config = dict(
    head_dim=32,
    rope_theta=10000.0,
    rope_fraction=1.0,
    init_std_o=0.0,
    learning_rate=0.0061,
    dataset='wikipedia_en',
)
Each number is 128 + 32 x the weight over the matrix's rms, rounded and kept within 0 to 255. Layers, rows and columns count from 0. Numbers have three digits each.

# layer 3 attention query, 128x128, rms 0.206, rows 0-31, columns 64-127
170152082153132112116117160138121104124130146142156122124106145145114129099111112109110121133114154094137099104157117119086142111071113068165134157130081137158106108136140158108122179111172140
175113123137156110119117119143134155138120140106109122104109139138134126102096106114167122134133158129158119148135149114142119160100086107162166108110138117070112116122175146139117128162135146
115142153093102158150128120111085126126133115165175114131135170142095076150115158108112093104136094141087103129126131150095130107190124146101125115101179143152111102101084139119184074148123153
119108114091098143106113127106168129148174141120080153161130142150149098099127141142158108143130151127125161132080104103149137134173137126132156132155132117104112179130120095150120102136155107
118133144173134101139161134117131174099133106098135082055090122152142124097133143123128154119123121100122121102144136135105106135139116140148107109098070091166131100128095143124141145151182108
118099140092119137141164156119117076138138124133165136135086132139094103162129125112140121136120146106101111120141124128133171165088113125099132139159138104140122136151137076113116080126125164
125177125142145161115116115141095141149112136159135112104084122117116154037125143060077159117099156104156117073107109132091115137140103120112097152139108127135093083074138146125124188085154123
118121110132093114117156153190142131143154139156107116121147135072101145103140138175095115134118071141081112170149128121112137109155150136106176117211140126123164102103072113171049131161063119
159138151155131123147152113128082190119113086159180122097100143167150137109212127093168146121097138151108174136189109138090143141099135128204095106082081142098122105142131154132100114098157119
113119118088088128093126207125121092166074129094138147117095201114151162134107142162168157101064123087117170119102144154134132082115123176128145137108170130078155145142138111136133087111121097
140100112150116152108094094110115052176131122122135143119168064108132139145118125184113131116142103135152125128128070076124135072176139143121107137156162087087165138059108115159145099162102135
152155174158203131109224077144103172099083142110149127065156199134145203076157186073127132064106158129179143122127126152165109160103069124137161144117094131168060125094133190139133160095095111
155128128152104178049113113097090121176167128097098123122129140186124100129161143044157128155110058157101110117142071099155145134136175085130142179151086115104143095107120107062160200158143128
095076133112145126148127147174150126165154093122094099173076149185042120075096104152147124097120106116089082160189131126123116150076111122123094131143158161150111101125114151122127117172141082
139131127100142160115139142136116154078090090160025116145131125131182114104114157161180120135119146115140119130126133107092153107198119120109115136098141143098098158117122142101161124119083144
209114173105187155109147041115142174116101086180089133069091098098158085047149101090182136144140172115103102182127093102144124122145156140121136151089090175124159131145187106050148098074186133
165147132169164148112156140106082112120096093167165124112143115114118140097104148099120146113150134131113120060180136131089094131165095144108071104154152090147129107166055149136134129131111140
170150104173161131115147126109112126152084132125100129144127136135115147104111159100150150097142147099120132106121113151109107120137115094152142147169085085176121070133100147129126158112160116
105103119136129120188081111090147124155141123139087151133125150157144145116124098140097099111133127138131128152081123128199125115145166099134116129129136185066115163109123116146108093142091123
128115117142120129171107111103143148121149130099064118120176158117159099159065136129118096140116159098109168104085118148144112124104087079136172108162097130153147119133125154151144135147132113
035091153093108115167170129131125134124166123143167137077128177115119128136066115163133090141146161148135152142121072116117069150113120158118133120122123091113147139073148117175134108102122144
151150120126074118086106174164169099132114125092112117156171161130119135057144072184122175144123160088138120107152130120175170158160147137123113141125175125097119152061166109150153178150124147
098126136146136147120144134139117096129104119113126133129144124192093130119109089171176151186157120085207158112137114117169136144141102131137119119122141129102149128107176146150145090199118194
139148179125189129140116145096118128088112173108106142122099126086135123157147146139154173146118172107094120063118125131101099114085143142073120158103089133170139126108078143111112146163115113
142130129070150110139146131176119132148112125124155148131099093202114136147138142101169118182164113121119142147194098105139132117129153113116095144148127105154135077188113157096116146113093108
134157123131060113150133138140080112088136149099157155112086104098111048122093169088111133124090121111090123139148124075106126115158063177126114102114099141132183130129186160102119095103117122
129146124077115164109122113150086108152112200161132110108126091084129152118140130106100131097120139151117125151116128103158145148173163162093128212119086159105119137083132115129122139103169123
105091050083056102115087131175098126153144088163130115162125118154103078135164109120134108152182108167116112173073144116135142125123215197150209153109093100117142146090060108163140140110158105
156133156128080153150154132182098154097104165084109138131106085129110154105182142082109142109128180079111082163164163124118090195136146048098050174118110149111119119137131181087077151084120094
134108104142075180120154191119113109173146110131157177148062113096098086079153153114117130193122117065115103124131191138139121094097106154141126179148119104149093159135122050092198078107149120
127130103118166112104126175147132151088182071109158133150134162147150131109108172118115104133127139115110101141105095152101102160113132134154130092106153059092130167157176149110154153185131123
155118109144105134099141098146127099139138098163162138117111103114129166106136128181136098191085078119104139125099097122150146151111141127106120083181146015097080105177076149087154090044140159
# layer 3 attention key, 128x128, rms 0.21, rows 0-31, columns 64-127
100133146168142129133105134176144135080120170097102144161142112145149094162103101176158115140109141122148149143135129164180150174082135201185186137068184148074119173112165118146152115172127142
094105150129147149144126135153095097163132112173134145119138122153126084156153140114092091109111127175154139140128123121096142122120161130123136092116134140145100163091126063129176114128110120
106123092133095130097113146095150133127135112145129120143118167105140172116153133095108105156167115075142152106129136112108167136173088078171096134089130069138140117135134145107151134137110169
088123106100139146129141123117124140152136149094131119120128155124063160092136124122133090110197120132114114078111105094147129103137113138151172155147174108107109137098137129144112106109139118
167137156112191175162109121155156145129121194076086162120127126068146097106135171065154143104125142126099125114124083162128150140142122101127139150126142104091119117172100114124083135141098161
119125142139123145109140115098134090153121127147038094121111131122129113104119159141129098205127027161128159133105146120119170114124095123113140123148160151150159132138120116193121081108166110
115125153186143175121182100090101127118152131089103160123136132159160202162152131103149084061105149145153105091164105175140107100037104110117139167095094072135142133179134143131117127173100111
190151114141084188144155117138099153140156108156104131098075125152155112138124116118130140167176144102143084099197093165156131186146115126153110123112100084106144116138134175143107158118133155
138162125132180119132107113137148134098126127110100132114106153144138139051160183174141107137104143131114108168090081109131097156090143084143114115094091141101176133134161157156183184067129139
141145144141110084091129110108184160128114121160167080061118144151168132162102185137105147144176097105108138054135115143116102097062115128077052085170188154143155131102104153132135155168104154
139086135101111119157144149146095093166139154175102098126081184179107121167197109104171149155126125137139139145116146103140135032123112125128126160118127124136099112173136118079100118107135094
111076089085115174132134141083069095168108072209048145127150181154062078104094122125093110162137058117198135151105157124156095074133121152133164131136165145136124158107155073138123071095110147
053171182160158061140146080084149141120139171085092114142122166160097101133177113128113155107140152104107080147157103173172164123159140101111117076151079112159069089143188122141065141082126142
185143157115116126124119137117125143118114196141158131073096122091169130101124142150093079055096085160122120177078105131137079080188115115127127149108131109117087131060110077168182127114164106
198130163072102126140137097124144108097125142139156117102173104150156133157091124149152174113062143123119119092104142122184182131100108145151096124208151160145117119124169097129167150154142140
092121132137194087183156101155097130136155131129178120130106154118125199141195145204187087140169101074103089136128130104101112041081083108162089099162130130134165140174070107193100099107156061
153132149114096094115119154182167130073111209115104131091172111132153159109126104121131165148137158102112132135090172137119159148097112059143091174131116138144139110202131180130102131130129121
166142111155100137118131123129164137098095141117102129147138140114125105121145139104112163135142147130147116151126166154129149156152112127130151126129132081116122117089178175096113129194123147
079115081122132164074136123089052127130131099134125125177159151145105111111161138166114168134113132144163165134159130135154112114129156178152147114167118115132158164092132104124115138128139137
117116120170103149090119100147117168135155092140144168108183129131112083148117162127157117127141204091120143161094114154148127119131115151120149128074132096092129098155172141126129086078162150
117092134109152101187064132114117124156105049156119121113121146132134118137108144122130155135097089100112098097090133185099126094135140131112130149098131159139149149128089136139142078097169144
060117061113135109031178079117166083150153123104165131105087150159137129118112101147130084159201177141176118104145144107122160160200150117158215198122127090111095088174127138103155106115136050
090116078093120144080093086126135110115120118164168133134084182172093140070120103132128125165135107155157131155127165122136140131105058076147111085132157103088053122157139087162096125118145131
169158190145108159097129137123149182183134132097171158109107102169137165112131161168111101152100138126073124083167084173109165158086114136128093120157164077185102178089082132106147148162100115
159141151087138149122103176113139156109165148132118065108088167134135086068132104173151074098129097142135111102089130103163089142089103167177135126207144098136140147137064123176095199100142134
099131154125134118156141127189126127130134085116152103164145081086152086173154140132099167145112210142093143118141144152091158154141116118113117122114131120106142108098103174154151167089109180
124187189142162107112130151134173186105141173114110113097137109087143102120147168124071160086132149133137079160085192201134112133095118138148089054121142092091134102124123107127115136150115149
098069079100164128116112180127125106162124115055042128136092111132091116074112079147117119146141113053118082128115103092105147162108117164171155162143116092139102165143113146102128128050061177
102124093088135107115212129128132115112125135099049100097113153188152103096133109157134132109137155162151053136094139151102115086152096190106159061109115090112104142110103104126113088096128171
153153168184161096165152113128128159146127181134087159167140113092221131150146085163144158138158135136188125115125129197129138113148158132064072138127104108091105081134137126254121126161118139
136157140142072153135088133151173064150123153081148144139157121113137091144111113097144120100154113137058117128159163117136100143153102136086137070077118124076138143095173121114165167097133148
136067156101082095195168110154137132092123099087124094119104173136143128152163099129157120131116106082155173122124120159104154177123097149180118128104097085118178142158163114137192132130153099
# layer 3 attention value, 128x128, rms 0.176, rows 0-17, columns 64-127
136146106158163100149122138155099150163133174051152177047132120074154140174161119133148122160106130120166154152102076105128189112120170083078082135142141085104131120108127134165165143164142191
129152153117105128139093140154155083147082175129091115118145145142141100093133158124096127183143145100132170157107093172213101187157109091176127129154143147059179181120163112160154103094103130
101161163168118087168174113160116141154159157132165142095097157112149123097087214150126065110200148122074149106152106147127121164160178174124113072141117124186135123091168122147139147163130057
145146103141107139063150151098129111168185137144115118147140174101114088107107146137153201096135161146094121096112126088100184099153059142172134163120180132113109157165104189078168126157124121
205108080178107094090180120108165148138151146080144109079128126114130061071079094170136188131148158064192146127116140109169107148124104141148109124126127071130160143130126138091158135163099156
078093079138129147130081116077153131146121157075103150162106247159103134064118124130083060103135160127156084170107119090104130139112094091138106155073092078120121148093176154070142144121144131
148122143130159169119102132161120119128091111075136138157142091131105151159097141063147176142105125120121123190135126120156145160125114083154147117071138144085121113166106117122172175146168192
108112075132117138115135140099105158139074047137146103165122089145119081102132118104167184113124149183117100099154125137136158131122099121208181130139137131155163116140123138150172150174061109
154128175152060134105126132183166080083144173130104120117143099128156144136109116135123157151134145092159152094121123148141146155164147083129143177146143113140110154155195162120177130093112136
147128121174118106142144128141160202098164120113127146150110139128146090105103143109148193141107113101125117135132131075131147164110167129169154102096154130090200106087088111128119149144173145
098117151128181143114143098098169135141112118128128144142122110146132173115123094163117138101113174128133127103130140128132138101115096159109122130126141144097125076181155121143094156147095137
098130182089118156180128134158130136100096133120140098120130129164125152149130173065099111118167113153147155184140124099155073158123169120113192135124136135113086115102146111119152144121119121
128152128177164110100188164146175152188157097103122107093148171143089094096138133163108132162123122113107096117159157127110115127119117108081166127166133081132147107159149081173140095207093126
110093095122153120121101124122125175163086098095046149150060158120140107097081125159183150088116140134097149128105062171090146167151113194160143080103102105094178147152104107181111101126136185
147141114160108114189099139172156121139207149100168135064161093121142161131137132134128100148108123089122126148128122125144112133123106095100150105151180082174094136112167097118116141137156155
123117136058095168218100141152108166190110106133101098105152104138137110113170089174154161144047100073114142097115124145144115144090117152114126119144134174147206110117176139099169160109136139
128150156127130118140129109070163114094139179174087095112156113110176154123160076142136082158159120129185142145091135197077159132095141145179180144106095120095159109154123161189109144117131123
100131183141125093100091120138137110102168097116122114079073080074222064214167105084161125085179137146139127135171165154069172133106076153152103115119115125106162109182133177143170072131100088
# layer 3 attention output (transposed), 128x128, rms 0.153, rows 0-17, columns 64-127
127118136099144172148131138111104122158109129130161140154179204130094212137125158122139178119115105107137132106135140137182112100151134148178197138072145105085162142093127128166127176213102142
140166155098056160146141124144128106129167129111119139136136074151092081121067116096120139171133141110097134123145181160136184149138077081124158136048119107139147160132177128088145119117095132
173141150198121123156106089109126133119132129152168138145134133111172061135084075083150113126126107116156136101134201113101114155114130100127158084153086150110161104175162159135123091144183203
066098079140101112145157116160099151083151128061142138129136102112119128165185183075081134157182102098123094139176179143150156096101138136149163178116111166109106131111098115133123102128127069
140114234177155121199121140102145140150121062121114134156125145168087159145178110130131186157092102083145124096153116114162080143130078160152081099154166168172131116144162101127137114137085114
112186143113182150184125121116170175160114111139183107111153150163149117073135166164132126115152121100092071143066094166183126100050142112123126158157150127168152116144105111099155117174078119
124108106104138136106135078124122154114110121141100146097084142153150189127146113136122163092145151067116109142128100132098152178162111107109105191142160149117089138090133068094105183141168108
092121150147135130051096142089152106110149118141102076121111079193147155150154169127114106125144112137167127088166153119086183118070088091102074153142115124127102075189117182141123162106135114
101106141099068138115110113176142137075102135089184163128113142138117085112147104140120065134117125135100181079160101095128097174125145163137114121117108143113172129160110123118077164144156085
183100122106159178161154089126147190103094102124091104149172121160159139140146107104132105047152152105176075115120165165135105137140082148137099125164145159137124100165135200117130111160091137
153099154170137144094089110166167151131113158120105105091129167134102129121107170127144131102157069119146183101132109109063104139153105114104125111121136171152130137149118126068171157184103103
140185098126123113136164136134109163145145137138119162168117117140158121182066110131181102174118145112086109112148132105094166158114139153153155155125095152103195108131101094122098130120146128
126140109098152130133062110095145192082140126170135136079154119102126173097155136119121150158136140130116100176106131109185068133077103168064099113092083097170173117156143158211129108137114185
151090119145173158197134094105141129128125156111131053072144129181109147093148148092157130128115148133155118146093137127104099114131123040105150147155117173169110114103146043097128142182109133
168106133102121137123126148173139110144130086166150170111108123118116182173166098118124088121103115132138154120128116105194124136110163164155106123050127159103173117138151154134127042121175141
109168148141114140139164120156113096115050179098138145138119085089056172074081163113062130112141111151195069171177167182153126157132123096137085171096133096123108086081111129100137092198169117
178123171144174079100115099174166059117171085116131134105123126159119149129134113157145087136076147176148161063139111134055134172132106137113102158115132145178133064152104134145186123092125124
135134129121105104134138172214168129121131136122140126169163156156091160111139114123147115114116176188110196075171196129129134154175136103119117098139084148120123126092147109163155134092175120